Weights of a small GPT-style language model, trained from scratch on English Wikipedia: biases.
Each number is 128 + 32 x the weight over its row's rms, rounded and kept within 0 to 255. Layers, rows and columns count from 0. Numbers have three digits each. The size before them is the row's rms in percent of the matrix's.

# k: layer 3 attention key, 256x256, rms 0.0997, rows 52-127, columns 192-255
# q: layer 3 attention query, 256x256, rms 0.103, rows 53-127, columns 192-255
# v: layer 3 attention value, 256x256, rms 0.0815, rows 0-24, columns 192-255
# o: layer 3 attention output (transposed), 256x256, rms 0.0797, rows 0-23, columns 192-255
k52 068:136129135133048179101181146116096173143085158138119167101183132129149151103103049115168148125144115086167094170155112144124121151137093119124098145145141080135088118159122182154143157100146118
q53 138:126093204143104101092125136130081172121124125104069206147125160129156114218106128169088102139097141151133136144150149086127101158149140122178100162074145123144123083120129153120078137126168079
k53 083:145125128186192117140113111151126096119147112138130117124091143159168134111134197169133137122153159131121180101158152112147135123085147111129118139124119130153184159120138133107126148139142100
q54 096:115129171135130104152106073113126148072102073031095207079122131128122151197160130175154065099095208132149134092144168068135091144133177127143082147105162123130116113103118191099064094139131057
k54 102:184072108209143135102102170175110109147105153115162162159131165173185082106125167129189109124152115108168123100112163052133169101084086156105131114103111095185140119142139154146140173122152119
q55 094:142161075103145115114134124107175092171129146099167151067174064161109167080111158086184101121169089146125200130089135112069137164022148137136104120148142108082133144081157064121176116120154108
k55 110:105126155095085162147113151130147100179105097155107143108092068109140069149119085129156114148199096101157090143129106107043189158160080132123160127179103109185145127130093113161094148135155164
q56 139:139086160183155124116137113139059121113139154112098184148142199103128130163145128165079099152104151099157094165157105123131057122146141102164146173100144137128117083118147113122062135104187068
k56 068:109129118109164098164060137120174081137149094120157072162121102129132106147176216130092123097113154156116142092105137098129145098138170146122131114092120163131178154103167083127144119144100156
q57 078:099164108147139176117201084138080126151130156092141097130180148153113175066177087135152148082115167136094112106168118190125126174117127054086169131123074162169111129157122150102136089088105093
k57 140:088102114125122110150097138154167086180131093070148117142141123109146099139178123100118120076112176112086118126125107106137123176166162154131151113072128171116137153089180082137146098139102149
q58 105:137161151105116149120136092056142204138112157107143170112178182045150130147110080173120122158100098099171142181131155162117113131164168136160124108130137105155118088050114132146154104145140086
k58 087:111153165173112092130128083086124179074129142138111110083092084119108137157154160135160137114144128157132116095138140170108112073133137172112110137120094100074124104144109141111150140155142122
q59 080:168065158104129089140076171124151112072113176194095130150138181114132119134121152048146110171141098120140133152136116054130159154067138164110105130120157113079190176086158115152151115129148137
k59 112:155159132098105140134141095110114144046123134222093122111094113131089147105069132138135166170115127157134147120115143152125153124100093100122099137187120112181130121154121152130087166119153118
q60 076:135165161128121145118188156107148182189144193154095125108106125113067101113082069141088142130079071180147163195120147156088133168113134134142111106149103070139115141079133125125125151103150104
k60 080:117124135180163140140163094123141139191128107133086119076131101123127146126170091150147114117111186189115113104142116163106116118171131133103153111119199126156141121136147115084152117148135148
q61 099:151108138138177057142140121142051133118107122073116177086120150141102107169153061209096118121100117091112062159123128161146077146084160098197159127105122110179083132142120141129112158108187110
k61 087:153135164207168121117130107112137096044198136156136112176149143142106107124138134108142168161140126142126168121140144140133133120039132088093166106117117129135133159136180124087114121105126121
q62 098:155167145100089102129155152102143117104169162195069106097129131090105127116079159089139154173105100161163121137113124074113172115106102156082098080169119119124134174172140114161140146133095170
k62 075:155136123091083135092202102149107192102127173166088167096139135131084154132100079161105178127068103150110105183140109163159110137152126116158122133183086079146099082147114190142132193115148140
q63 105:129138130125138136120109144124120080143118156150102068129102094157122100141100095087132102152131177129132125125126133139122178114122116164094116080121116139054117135093113107070118131106079215
k63 065:063120110121133162135151116127173165170136136131108128092173121135108090106115051152066095147170096137130111141144094102163077179157109094146104105131160054108097084127119094158152118125119113
q64 085:142147182157154110117230106108102133109130173104102145094101137137076136158141059143090132138107089142128132150153130176111132140129129091136126140120104090155112139131144171127109153092145075
k64 085:079113134172115166109101091154151119093170107112127122161154176133114154118192122131122116062155224197116097103130093141165122150121137116140143143096188160087165142109160122139108091118116105
q65 079:174111093123113087126117112114143102178150109215113038181126103132138102078117152130123127160167174135164101059169074169133140081149133177090125111135139143127174122134120095152185079145101208
k65 085:062134127064143120148148124119091143106160128132116117130060108099104158134098128104061161089118091051094094169136113060137048109169085133145160125166150108122057114131146106141091097139129166
q66 110:104088097132140098137090126109176073189107128113137160117102135135118114060137155077130115102126117095122157118132113165113158101105127166150050169168155133100187158088118187109148040123129090
k66 112:114114103150101192131118141136097172164103132098151128144185152135141068125144136090118072158158092091172134099120141108090194152124105112097171153130101136154112148129159061208102130125151110
q67 094:137089209127150156118134148087128126104104127144120171137088113116135137200148131085143083154151086117090116177162143077104147139096075088120134145063161108074152134093153141109140075178181145
k67 105:126131087181131142105154096125142144109093127160153124154131172108099072079134106137145107216149184202143134140101098193160129115097087112106140164139156128111166115130082117154075115113136102
q68 101:123130153118153151092125119081062132153103180180106154132152175095105143083138108083157203090113167037146099130157164168094188159129109190051114208124119143198212131087143141115128090109102135
k68 114:119138131128096110152120098120208090050145129097108078048145106148063099129140115100065129083120156135130127083115127203135101160136162154131058164119077175132115132114094112159135148121111129
q69 093:109080157135143125121101119181181131155129171109114138162095069163165120192110120109144142181152121139053145172106140123152092186097144094155188097108115114135136101072116157084089112132147107
k69 100:153116184214145166143134084175101082138096054136125132113118119191193099123155164122105081196156177121138181122193118114131121168097165107098130142118177143169169161145132105127050128141148092
q70 090:101092133114148113062182111142083176103123115126111088116127162134121158181133136147131188183122061118088056192116128142136113121116057147068184136118094124154127144155115072132176205113141149
k70 110:108133154134104132118134103095135082120077136135107108177116114085056122141147135128130174150140175194065113127128116147127126131145150096182064138103126149096160119130115145094102144105105148
q71 096:143133061152122115137100122134082115131127114135145090134170180125106130109164106151216106151109168051148084140131063179134106101154087153130152089125113143116077215208124050131088151135132137
k71 107:090104136078102127136099162093101115164109130134179115199185118094149116155138116132119132120101068109095132151082115128158150109092124101167137069145070130104104104088179145128181123115115202
q72 089:061147133110135157101217109150142095151105146076178130076097061166093155115137105116145157143176056149098138109105196132077139121132087140117150163142091119107107111144097120050172127117149139
k72 101:070094132165072157116131178128182113218133080087140122128174155131167082120166074119131083114182161110120113134141080146115139188187132154137144111090129153112124123133113084164152104137096159
q73 087:117123185137093124099205140127026090094108141077126071099104195117092153118140111158112149134143126143124123131157125103102152133109095117064144172117075124134116125178150117129137185117149139
k73 094:067136108142103190125135175136175100154137129095132070152149146104136123071170041124120147091134178158098087133102094135142123179190152102156119134132184127112132131108150144123153106128079161
q74 089:151140098154147167121184114141067105121149102109170119118186137136157188159148074213157107181127134107160141188155058155127079160098125065136142131138093139186083094133145099176133147123174105
k74 072:134165154158176080151099126102158097141086096093111062125052090086157130102180136156147142133128161119085121114132157154105118082118234098123160158148136127125115142095143180110100118153130122
q75 081:109134043120125213140108085155176010140118128095176103110170157108130147115162130109144122109179090161176154092113116125130138108111142129128068135167099176107114143093122109211176106143094123
k75 079:137119089097123114105117158114125140136113121104117139113086105156114092127099124171099106114139172132094129111099129169057181132140150147129147116105122107144102101179117107162135152107139143
q76 092:128119141121136140182057146126209135141115130139145179148131115082132068128113086127140098138115117104137168136154085082127134138129144150161110131139163124131152120057143203167113094130136086
k76 110:169158142180140094116159121084103165068149161134113118116126109139130157118144140137126120163098101149173134109140160169098157112072151107078119123133127128167112119155114110127107095161185101
q77 095:131181201130067121107105102145119204103139086133092123167090096159141180138091146163088120147114147138111079098096158061134171116108151108126134141132147068154118066146088140126075185146115077
k77 093:162093099134133152121132144178104095140122162074139186094128127159183171087146152166204125106094125111201132111138139065140107192125090223144123154133150151210157134131067195081119162139114132
q78 111:125068105159149146117066112158115102116129114116144162192155170133185156150183162144117111110157144110110080128142086140184072155116130093147153121095168176138143069101128124144095090114150091
k78 067:142149109080180091147083122128151101099140117138134115128085099121128109148110200139107129148116101130121161076093147084108159085105162135122153136121114143126181170122127079116116122167108131
q79 089:145114129119146127136140169126106121189134150197148169175151110157147188084080125085158205162142102052121121195095080124121144111088080124129130154172114090151152190130097108112185170110153181
k79 090:115151132115117121126132065121137128136151097137124101094119097097096135158159083132090097187073126178114165127135107209159079161132144085135138153149102175113106119096101137132112114135132119
q80 083:151132169142129088130209126117106141114131200149079153071091140121066129136079108114114157146097075131151127168130142131104130132088104137128096128165105097152126191140140146138141151087169117
k80 097:104144142157082168108154114157121128070140120146093102122143132142094148144176080124098120120103181181123075137135087183159117181118138087136129142125137143114126096130177148150078124105141118
q81 095:147089085196096061149052104152099056178161126157096175080112150110086162107131169107119150131117149132175130109124106146098165123067101126157083147207133164164120146159117114187070158124121125
k81 102:156141105087132161135142137127106140055167168133136124119176125147140118073108152131071146097112140096153151169099124135089177171088159075103186168183126135153120145137133144123134146118132127
q82 082:160127130108151090131051096110147139138134067145141133141177142153175115156121150167153077157125165117151115111130069103186115086139148090157137069096189136131132114107118128228120106153123141
k82 106:175145134139135071113148099097082144029127165139146136136098102127124123146087151173155171178122064124138154124133145129123130090044116127114130131179074088170110102145120176112109162118178113
q83 089:162180111146150180101116149075188148197180099173118119143149063155145147106120159082106115096170149175200152113090113119140153122123144101102100109163125122135141129100131143170139088171082173
k83 096:136124096053142093139107051141128120175106143121138143068153106134095052120078132181131111136097139155143122187108122153154115138123118142132143170141172121150141113155076120126115147101147061
q84 071:134119165138105144133153105072155126136128210108112179068180136093085134123084111133174143125097110151139146168101154123098157117148140089164160092139129091127157156143126160130099104103127042
k84 076:166114162107040090109138090168097129059117125142111122125176121128115123175148196106155149087096148160124123114110148130146182136124138188146146060099086149139161154134145188091088149139124156
q85 086:138145092137149138108152096113119068137114136099184120086142043148116132199156135157127135130158111144150098128075131130133098171075092060178131155125163123141112125108134133133138078132169208
k85 091:136143112151156138118123087173142133110118093115174096097094123155166036114102152144135049151185149151060189116102099168104115098110170099118152127140115118064149121105114132134107126119122070
q86 093:103120155141152116085122086123036069130100100060169075122106150178131123122148138127089135134177153056110055093117148161128153079129089128090115185114162169138169113115133097130160138130136164
k86 091:080108103152106143129105177124151092087111091067162101155130115134101086122134077141132123083153151118095110096107099134124112167121110145182103144112070154113073114096137121181134142105109139
q87 075:153134147148140103139143127100099132130124177156091137085097121148052131102100117111093140127100092152105118155115142164096195168047138118127105155127115086170121154126158134155126144105154077
k87 085:119120136131123129114135101138144110092153127139097123107149148131071139132128121131123146102109169180155107111127133150124166156111094140111155141144141166158115146131142142116076164105122132
q88 086:105091108111177135136164193169143176120126143099122129172090117153118119147165106081060122119119134098057174166166138113171138154164154143124095147114114122133143170085140151067126144108119106
k88 102:153127136189169155159122103142097069184119083174071125146139140101152144120140153107095116187127173151123162142179130086166135176116120085142090190122191155115193175094152080123098096115120041
q89 095:105122121118118127142150081139147099116115180101167141124151088109124161102127111102180168096144129104099089119110194111161080122108135074120170157130133137106147129132085120118174090107118115
k89 092:115128109081142140100095159149101119119117075127151138180085133155132123190139125067164115099136119120070155110072110112143071118154137128144178053108069180131082135121211129120085075153146156
q90 092:154119123106165118136151107114125120102124111116174075144178141143134128142197078143146085120151105154128104106170115151126092155093143156087199076081100114110088140097103161117181032171144185
k90 121:103105124100139065120120119144066102150092122155159143216121149083140134127058141149191153136143126101121113141122087119132078033095044098155133101178174111094129115126154124156101104092129128
q91 078:117112135133162106082208127126128111097103208085131140105086127163131148157108063139117151135103089148123117149125167129102116170097127083128139155130103103133109136122142158105120176105171090
k91 071:083145130185106194125108123130183098136128069121123080152097134144147092150190137143124081097209240185099126101131110131148107177174166097133130147079142171095166139132150097137098099144095122
q92 093:149110119130143094112156140123146118090124149192107093193104153117047095152157106116069102053133137164152111119130152132146147127175155123149109205075161109117144137097123179097115092096136137
k92 107:105139118132229105125137091169149125090189122142151088130128165183121181113063178067106124117164144134085170134125165090202077104114119140085135143120209138085147146141137134088101093115120077
q93 083:118128185098151083145141129160136162084111045065102060146072101200148131146200131116120083113129121090058094084154133117141129107100167114124113135099141116099090082158108125104100125162142097
k93 087:136084099172092166148111183125100081191113144108155188164140141101202125107120106147222107179165069111160103143129092044150145125121014121154144126147104165182177137177132127163102140126146107
q94 095:136071173112123127127130148100169148128130221212091114163082180096110112070097146069109173125127087176114109126129153111122181083178077151086117121167151123089212158123120143160154070118124115
k94 092:117103078085069118108150134117082168067088119121098138124174147099100134171115145105142168099058153120124108113107097166130122114170143160148142099116072157153096100115160118129116132135136167
q95 106:111147111094113120135133086079125152138102130092162151118146118130086103116070093144079119106122111127200135114125172114090172117113203133164063174133160085180165089051114202140142116124158057
k95 112:150120133214151103132116118175096105123114137135102074092112141134192122112133186145190109096150128089159149118174165118118126144101108181105168171149131131150116159129122114126099119139145090
q96 089:076127180161068141134095159112197154125177125143090072179088082090197087130085079122102115169135106198121148148164155130130098105170132116068165111133097182109119067180151115106148131154090177
k96 095:072151154110148141102144137102147176214135109152113152132136108097104164127130090113094137132137139192147065148173127137168082127173149074129100090090141142103074109192144120116114085115133145
q97 099:101100110166119132066097128128156090171162117068111117139116113160122085118160150130134189079140112117143157096091159142171105059145104117165148169152153129145191140088112196095124078112135178
k97 103:130094151141111166111152144143123139129120095046194092189162128208186032104109122072089114119204122112061147111117125126150160182146184122124104124083114140118121157149114120129153092116127125
q98 092:140199146132135129160198089061111156181107168125085136079108106131088092103073083151097150131090073104154139148126155159066139120128142159161100112168121065156082141115124136114148147146146128
k98 093:139107155190090124127136103125130170131161152130096145081140115125115156130148069146139132132113114119146064135170118180108072113125123131131117156131142121126109074139128165150140131104159086
q99 098:170128158135102116101139117087104175121133131197112116157147127134132112136073122127102158184122091117172138142138123117124166119088101148123146113124150106216118131115099116212147194163153145
k99 113:132172144144115085119183091092131103038147147128094086094077100153090134115139125153140181141114151170115129143149119204134123159102185110125082200192121144121149120148069213079108135135136123
q100 078:129162131084061128146107166141117170125091157157146113131156113080060125099110134066166164082111101094119119099110230130104186135177128221156112141140108098097103178182101146073131167153085143
k100 053:094124089094088135134151152136151149187172148162170128098187154181129174126127069107151093089097087132151161165136137144153124171174066171129087103150072170090146125115143130136161149115116133
q101 094:134121129075098114149075171144151148117125099174129065140128122095134104102091205051133129140124158125113137114084135078121173126134138189084109099136144147078156137138141069139141153154093184
k101 076:175137124104086162125206136117080144117099171157095181094125122110111155101074103131134169143101072094136113140132138143122129155140072122139096141194112064176089121157103165123150177120143124
q102 100:114097138092122114092183134139132083112106166138147105124103095146131162157114121134123113188140085160142077151115141104085109169070105110118125200131130125105140101116131104111174143125188149
k102 092:101159125184154211135144141140184112148121076124120068120056117105149107128157088147134067160158195168090164121124111145104087147166129088120163150142159136109130114125147110140079109144106144
q103 097:115158189145076154135143139086122192134116128098087230114132144061151130115092124142180175098106098070116156190107184118154109129186140131148175115155126097162080111168073135121122184141139096
k103 095:104139174160107103083159108105109172115185171127130130120163146148087161133180117113174125157128155197133112106140148181177106146140161108075079112109083120106178149154129178078137130138148097
q104 090:160119109127171117115128132180078188077095132144123101168145182152120185177121105138124104153108171085095081181150152133181125167131155107108146130060121120129084140146116107113125217110103111
k104 101:115148124128204134146123093103162078110154124172119116173103119154100169124131122158131162167123127172087169110144170099208058153074114128132098181135157113137121125097134135060110166134120095
q105 092:111100081112086114102145090204122066098090126155131086135177139192102160162149133141176137160111152176132093113165105127138180137105155092097087153141113156133161163177112125165147127096105137
k105 101:100104104111128128137136150194115069101088116144107082167082100159169141131097140102093143101145158099037158148103134060160150213139073172174156122132124141160102173131171150134077171128105139
q106 095:080118066175115093067104135164152155129142103146144073158145150186121154135139133145122154111112145138120155105151145203130102074134097124095128150144127208170144128229111085138161150154085155
k106 111:091137147081107138141152149076121104125156101117149159196117104137115162143123072055089196124179138146054139139129125120120119128129150097134103175115112147097088145141125121109201113134115170
q107 079:123115194108097125135216185164038129085113166122096121111075146118094151070114109103136179121087077110087098160148164115126151110156095136085152157164063096100101132198123112081155201087155103
k107 090:091139120149126175119155123118188113138140145120081088129175158134094142121182051144127126143108182169138083110132123127167098211172134133131117110121131155126142150132150122121117134142104152
q108 097:103094103108149129115133139139160098142124168135150095156099135126133104097111160067090185097177128182093108119095172183117129117156116129075103187130095123066188095061109132064195108097091131
k108 103:098098124116165151145101147181164156212114066111112149134139162161141099155091112057126118082152137089111149100127114098114076123168140161145164133099177151110043154115166038158157126120103145
q109 095:147094136115115144131128154176154080105161207204110069139130118115089148102108163039150177127147115179125097134128148115137153162085090098040150142173092136105128176160152106169158135109094147
k109 093:128143091023107141125135087157102112115098109146094139143109144139095134121106111132086153103096169175081122147085090158143122197162147108163146110146138183169126130142166127112075152126138139
q110 093:149166107102065137122114121079161168136129133177107109137129092083094115096076134083159166115108149111139142120088185120118185102141126217135090106136111121083102165143084104073143143146067171
k110 058:119102132100100156123151141135120145220136126139134147058168119177124130132096082108131120137131093087135144159164149131143079138168112151136072125125107115113098101109123151128184127122130116
q111 086:193141085132144133117140114103137108171148195247100194097184122105147203093108130125229155120128123151168140179119078155143102192089117095126124068153111118133124172091119126119139123087107141
k111 087:151171174019159125132112056139143187098142092167085089085088096140106098159105146110080136144072125123092173146070146134133093094134195110111180139157128095100114112125108143100104131145145161
q112 084:130109107090121127162051155129144128127126106174136098152117127114140116106114201047147149130154138101131132088129134062116169138107114207098092131143139151101161155130134072140164119165118185
k112 080:186162137102099143159169138129102129123087157186095161081087115121107150096050110131135126178087069090138134142107142141099158129133092122129086151196086080191101104135079147135142189122151109
q113 076:128102152116113132114118147159092106094131065149126103133117146141193195124115186114188105176164184104148125087137071065114095103135066143079136130130131181065112119156142078167116157178113136
k113 087:137134095091118142139125210086167088147053158100136137129108113137146115121145133190138123155112070104147098174113145128120145121163148109159096146142066110178131083122090155163136169134167175
q114 094:112139130118136123091184147102137196136079159117153107168157094114112137138068071137089128134093091101084118180113205157135105149140155121156156171088155070110120117110072163028143082116198127
k114 095:093153140173162148112118082123132146163144099145148089114095150136149151152139130091143087191188123164093172084160141151161060118158123149098126124100133130064141146115135102113133089145105093
q115 088:166135126107106129201077152115134113117115161214151125161165132054131093064113103082219135103137114089189115090153108120077121150131123207108156145148128116091125119105172094180122093159158104
k115 107:126126151119108105118121127095104174049134182142142110102102100106134155133138120162129103074062113108162076109080126185101101084123143111107132077158114169149105079163119148139086109131173174
q116 084:090079089127137113096143149182143133111092140097190087120152136193161136113114112089141161142162091109128140126087151160062083128086128150117156186122104166140123116187132153095148170155190102
k116 093:135136189121066144140099143101163070191139073106139110204130120154193104144153117110112124147181150104130163147162120154106153114160152124153151189122091183099134176096120084156137073135108135
q117 089:115095105141151164121071139156135119114118084120162105188154149160157137113210120135113099106148172140096119105146091154162115145142158075128175138082153162126145077103133122146104083111114084
k117 087:110135091085179112158083131110123101132125111122159126132104114121132124135098214124132114134138117113111163093108139072116153078136141177101162109106120147129155188116135093116137092178089165
q118 084:088154151157116153100124134153127148170130090083149094135056094169166161075112154136077185129140050087080139141062138159151148070140144127104166154182078092194102100195110071105150222141132154
k118 091:103149083097114138134140128093120116130167173093098153079144094082066163149158093146128142140130129157188070146156092131142146204184102143144063159116111148122138147141061175104128173121131111
q119 099:167194076199163132189088143083130211085153113178140147134145084105085118138144109157168120077087172120148105125117080129163144173134097111121122186119150123178075140119124078176142111113114101
k119 106:132119168144187114104149115132121095081147140102145134134129090170089163113138123116204113129127120161124120114117143170139105153065211125056121117178147151146126140128140207066140124126163129
q120 086:130095134061100111122087157127177129139140093150116131111116111102138098131097184070158118147143127127126160094077142098088157113168123236119118079131131136069147142144122124070127139151099190
k120 081:139126140111079128140157140131128154205142143183105160099166150152136128134067137142103126143142066088177126150154151112114167140141060135177089118131102108142142127154079122153159172112136140
q121 072:124141137182067106144098088139113093069148141172118094081155152098115157147117159134131143098105146151128130079111160156087156184117070148083106196098116186170108114213161080129140158167101102
k121 085:097132158083127144137142178139133096174142110085169149152082157179094158081147113110134167056137158105113138142105133146097150078137175121142124149133145168115106146087147160112190140121089177
q122 107:120169141151078118164071129186157059098157127128090110135127143137117071111151140113181129089112161202113174107139063098161117159152122102098125081127119168151138182187165083155119092127078105
k122 092:126076127123109130110164190142086131126140111115152160191111156146143141115139105081116168085128120095112112125102118107134160142099122119145144082126130103178096139143186144120145129116148190
q123 103:171146137117193125157131171094045127147132110131155122133143127140151120082144088158107129115117109000126079154135095195143128155107136116135176173143087110197090127097139111171140164138145177
k123 098:140172137150161095145138088078188105020180156142098109102102108096034119116131083156127143176120110198142127126142130224124091141096181107078095165146118131131115127139095121121107117120136106
q124 083:170147138112090118145077140089134140179126092144095111134161140106113083099095139130172116108104142104156163108090163088103151090177137215154088100134157110086119170137108064085137118164112197
k124 056:097118140150087162129179159095138144186154121139147140085169086140116105107106068127146124163121095088124112192161135121152119100138074132108091089137099096122097096143139177163177111120142141
q125 088:126130142133127138124087136082138168146113094112151222122149130112176134136129133108115163135129074075129142145146156132120112110137102129155092125137135115162130122130106125169159156169133121
k125 089:158153152107132094112130102047096166072162149184122162138120141106056142158128127127175163169071118173144150138110116215107132063070108113110123186130031154076132110145088134125144103121155119
q126 099:163120130121174131130109118087109164133136178084151170112155158136130128142086148136070087153150130150171102141093134076087097122120136125161136076109197120086121099067187103171110133165183100
k126 087:166118105109072102113107133085134143075083126127116136096109114098148098173118160176180142113128112109161119075121167148090145098117114196146133083149078089182115102147111143129133157143131184
q127 090:146153108096192144096176161119155150224144148146145085148163124174121125120150106131112120150148110143106177166103095165165106176113140130132135101096109098135127162074100152059124103090154159
k127 106:107122129121146099165101078127110126244072057125118116128127134090179084162126148117134140161118085105109164155138116126142140063141122095140160128129157098131109151086130078123134093133095124
v0 086:082143193166079107162112118115099157152144106130129136073090077155068137113130138106108118113114194138144118055139123114114107073119072130122061170149117145111168117106113168117016180099120139
o0 080:169140101104161083140153143123112131152085101164114107124127122103181057119156141159136133142137114141133143150111122142132127126110143148113174129085146190066083106160118084135205113145103165
v1 123:098089145150057182097084115193130114115155118070127138153170158137151169191205096145089106056119199167140087117144058134183110172143144094171184127097150141107144099141171129165078107098135128
o1 114:117122097136175142147062130133138116136124088113171115161131145137158130120148144116140120124161166134105129101133135102126119121124140115106155141108149176123135119122112120120145099166077141
v2 092:004124147128100112165084145135192060125152139111148121146190121101105126147125157119162175082135131193110140103121140029140114099071153163169103123134109088091172130100082091105117086114094116
o2 104:176137113087147114145067128121131133100108105187086139115093143145136086087086151117100129131120127072169155148090131148125168129150116125188107125128132124152146129123126113131143174151163185
v3 111:083090115128152138095134111115154131100139166131143118066111135070096160119107113131135208109161086129157132122125171110125115148097099178137086085172145149149159126153058143091146099106105153
o3 113:132151124116115114161144129160130095125098090177120094140088136128127099162160128134124101133066142117161131123075104154116122105163132117148136130117085107100128094133161087167158157123163134
v4 087:146109172090099215133118153138125136127111187160176161083151201101159115138126143068099094168119087078151203156118115178106157135210114127144206114111114159084111125127144093157136167148113139
o4 083:106081071119141130091157096113141112139124139066141143157201070152124209133122088146134125072128124114072066140159101081202141121104125088148084119137153092230157139127092147099083105125102092
v5 099:082091150149115134168117162085110172173179129178123163153255104133112130086154115148171155127193113160155092145115135067088147177133128131126084119056167162120111156149021075148130134173135132
o5 084:141145123135162142085067162176140113114084126131104182129082159111098156130090130125102097087108103054122184145130112143133168096175131136173171137194084137119165094131173139075084157149113173
v6 088:147124139111085091152130149100134140169123094128141108138226146145119125129154102068153078114137111125150157146128128143114141159088175172167104123121093080199105161125086088126144065077149128
o6 085:123083162169137173097123112164159150119122170107079138085101147063096163083081135117120171169126139156139143061093142129136124131127083101137081136169116136127155112153220154146144197189129154
v7 101:113093140101240090081117134144149144158097125200126088167115154219081133103088156072112111077168147176089154146096117166092156162085178107134080121074149083097104145091039142106137117112122140
o7 102:140141123115000139114161096131108108122130103100113138077192141083133129127083171154107139132088127115146090099099161106158109110160093158119148157150126090167177087129176137092131122140119094
v8 107:096186139130105163137119127178231108134116087188127140110104136054120118056119091114100119105089202158092117073067101099106108112191089186101117197133132177031095129159097157121095158114132135
o8 104:136092127182179072171137128109054144138114122063163094113154126195171124132131142168160102113185103114071104169137123171169131152097150101096144075100163133202122145124122127142111070119100201
v9 103:114128137138115140160151002129139056161161137117111183069105148090023102161102166164135139182138155105139174131177172055091129096088109150166079112137140150136167106103181118131065131118105091
o9 094:148168119079142110113154136088157138135103064158106072141134137163158075101134188117103135102096087127153100149131150176147139086144146143091164166140121098091139080145051152135203151118122135
v10 093:076123122178156132160049084100145134075127094080151117105108105172133161141150111104147113089183169131093129129164132121149139141124133154110146085131145128167167129131156140132146060118116111
o10 104:142156093104143097153124126166115157178153135156133131163091106093125069124124149115117096175070082137149095142066138145095122123135171139172144195145108130090079054142085099114166187126141136
v11 108:155110150147224121127068120080146168097123119183110127195123109206153197135079178065179105122132103158114198126095110130110122139062116123112145108085144136175137150050135125154159129125120127
o11 107:118111109087008121106141104145084118152159146092118144072141135088077066143118125124100184152089134135178069143136149109148151129163144138143156175152106059094124073124147103092114117134161070
v12 091:126167102100142195125145073155144127161129187147146130098131129066042175167127118146176121097163101209125156127101152156143130169147103119156153112128176195127174120146086046082175138126107163
o12 083:102090170124138134125124154132132082137130081092123087121161137190158106134139156163136117115113151027118092147150130147143151098164133074074112108148107056155061140123121176124086123140134137
v13 108:126094124134103141110194104142078108163127169102107145129109151133098125131122116134099159129133072123087153139136144092105105146095110111112041111136110153184129079140198182148100117105154144
o13 104:169136121129114107138103149082105118062138151145126118155163137124186140091165154113154193111113147142142158152112128135144157089209131135126220140075133122065149198058130119115125114149121076
v14 121:150096112099086179101115127135056086162090176088165129091086092114144108104119146099045139158129173126129091138107121132133138154147105155124131096110143142155170139145088163085122142159122130
o14 111:126165122147164093162103140156156160101137052152082136141110186131142135155138095170195111094118092089129163102120163161094085112173141163144111130139127133104109121164142088160122133073120147
v15 127:155166108115157127194157140103119118135136120171128137112111064119105073109058154116166123197134107102125144142124177132110178110118104139078082102139135062141094169125116107111159163151130124
o15 121:151141146135094089091204114127111135133129160140082139107115120121099139139111103162106146135090084143135117155130139147102122108121113162137096123158111120147110108168131140124108162119169127
v16 101:092184157076130147116123153136152210158113141109104152108112103063149103098124065162084140110059126167106079148094103116112130080166083116119149161118092110098103116160088117121123140137157126
o16 099:138098120195164092178156135121092109113127156132172097152179148166180178149144109131163081101205090083058178145139131101146127186148145118102106099106146188149106175110134142063077116141090166
v17 088:151105158136213046146140100100168213115114084147105081153113176163145106147141155151145138113151135179150139164151117112128130136114134068132170080074121103155112152057127122197129118118126150
o17 078:089151108098027159106136165144121104113161143111127174098161075100070136110067167078123142167103135100125104124120162123122119115147107136170175180150144096130168049154148105049156155150137076
v18 121:121120152140140133133103056113137134143131150105111179084078119128158135164129052152116147100093121172108138144141125147163121104165129123102173148126145120112127103143152156193123097148155145
o18 110:154123078119123093136128132152087148098136121123196119156159127129169141160168138115136126170126099094107110137119117107073142145154143146108154133096125143136075103123072100096116120093092082
v19 104:092174209081013086146126141107087199150098144105076107075118067080099105116140100176106140126099115155102122129131102130106165100126137090143091170088031144068108100176121172177084157112135089
o19 098:114128114118248132177164160167150122101163149133158093137122116159178150105131087122144078131209111079101150141128145072138068152178117114086124122116175169126108143142144111074126072158083153
v20 086:141095102134142147173097143170118105143128107151136136154177167170149120108117144076152143233178148070164105108149095102088080152128123206106088128112190115177133152069106108112151119123134124
o20 089:144139129142144097096116115090186127146121137147121156131102152084102077140094132122128134080096092175143143149112158186124168113104122127148147145140095099108129143135146106146159145131147147
v21 104:154130141139083102163144156030133137149116104124126138159176110119054110106142140122100138124166169178076168129115105136096169108086178150167085135068086109093123153109074090106077148131127082
o21 102:088147189109163142119127121175158164118124106144040108064073142160106104061072163119117106109089108118145115098141153134157094158142085116099103159182139157132176086161161134086176144133131176
v22 100:145135137102186119100163182184075152094119166093171094153158118179193164115087154146125137137134109114106103132122128110120163100085180112142192109164128081137129135158190148106143140123116090
o22 099:150134113107094175107144136061184080167146144145090119133157157110112120118109116103145109123145146144139175091161139149157118177111089124199061173145136150116145168098125186140097130162164139
v23 101:090086162177188088145087132116149085087160116132181154138151135199120158138085200069182124060157187127094202117175128139140163106068163097170120112067110117145170105107147114153126161116099107
o23 106:154140098026055145099133119127105151198144114117093110086140087100115079095124129143077153170067091145193092154128147095098150116082148170144098126171122123131102107129092167117157136138152166
v24 090:181119155129126168131137091103104144151152130112121077102130152163129054109143150081102147202149075117135178150043116177143127144119175086115174110104146097122124161137098109076134169153134128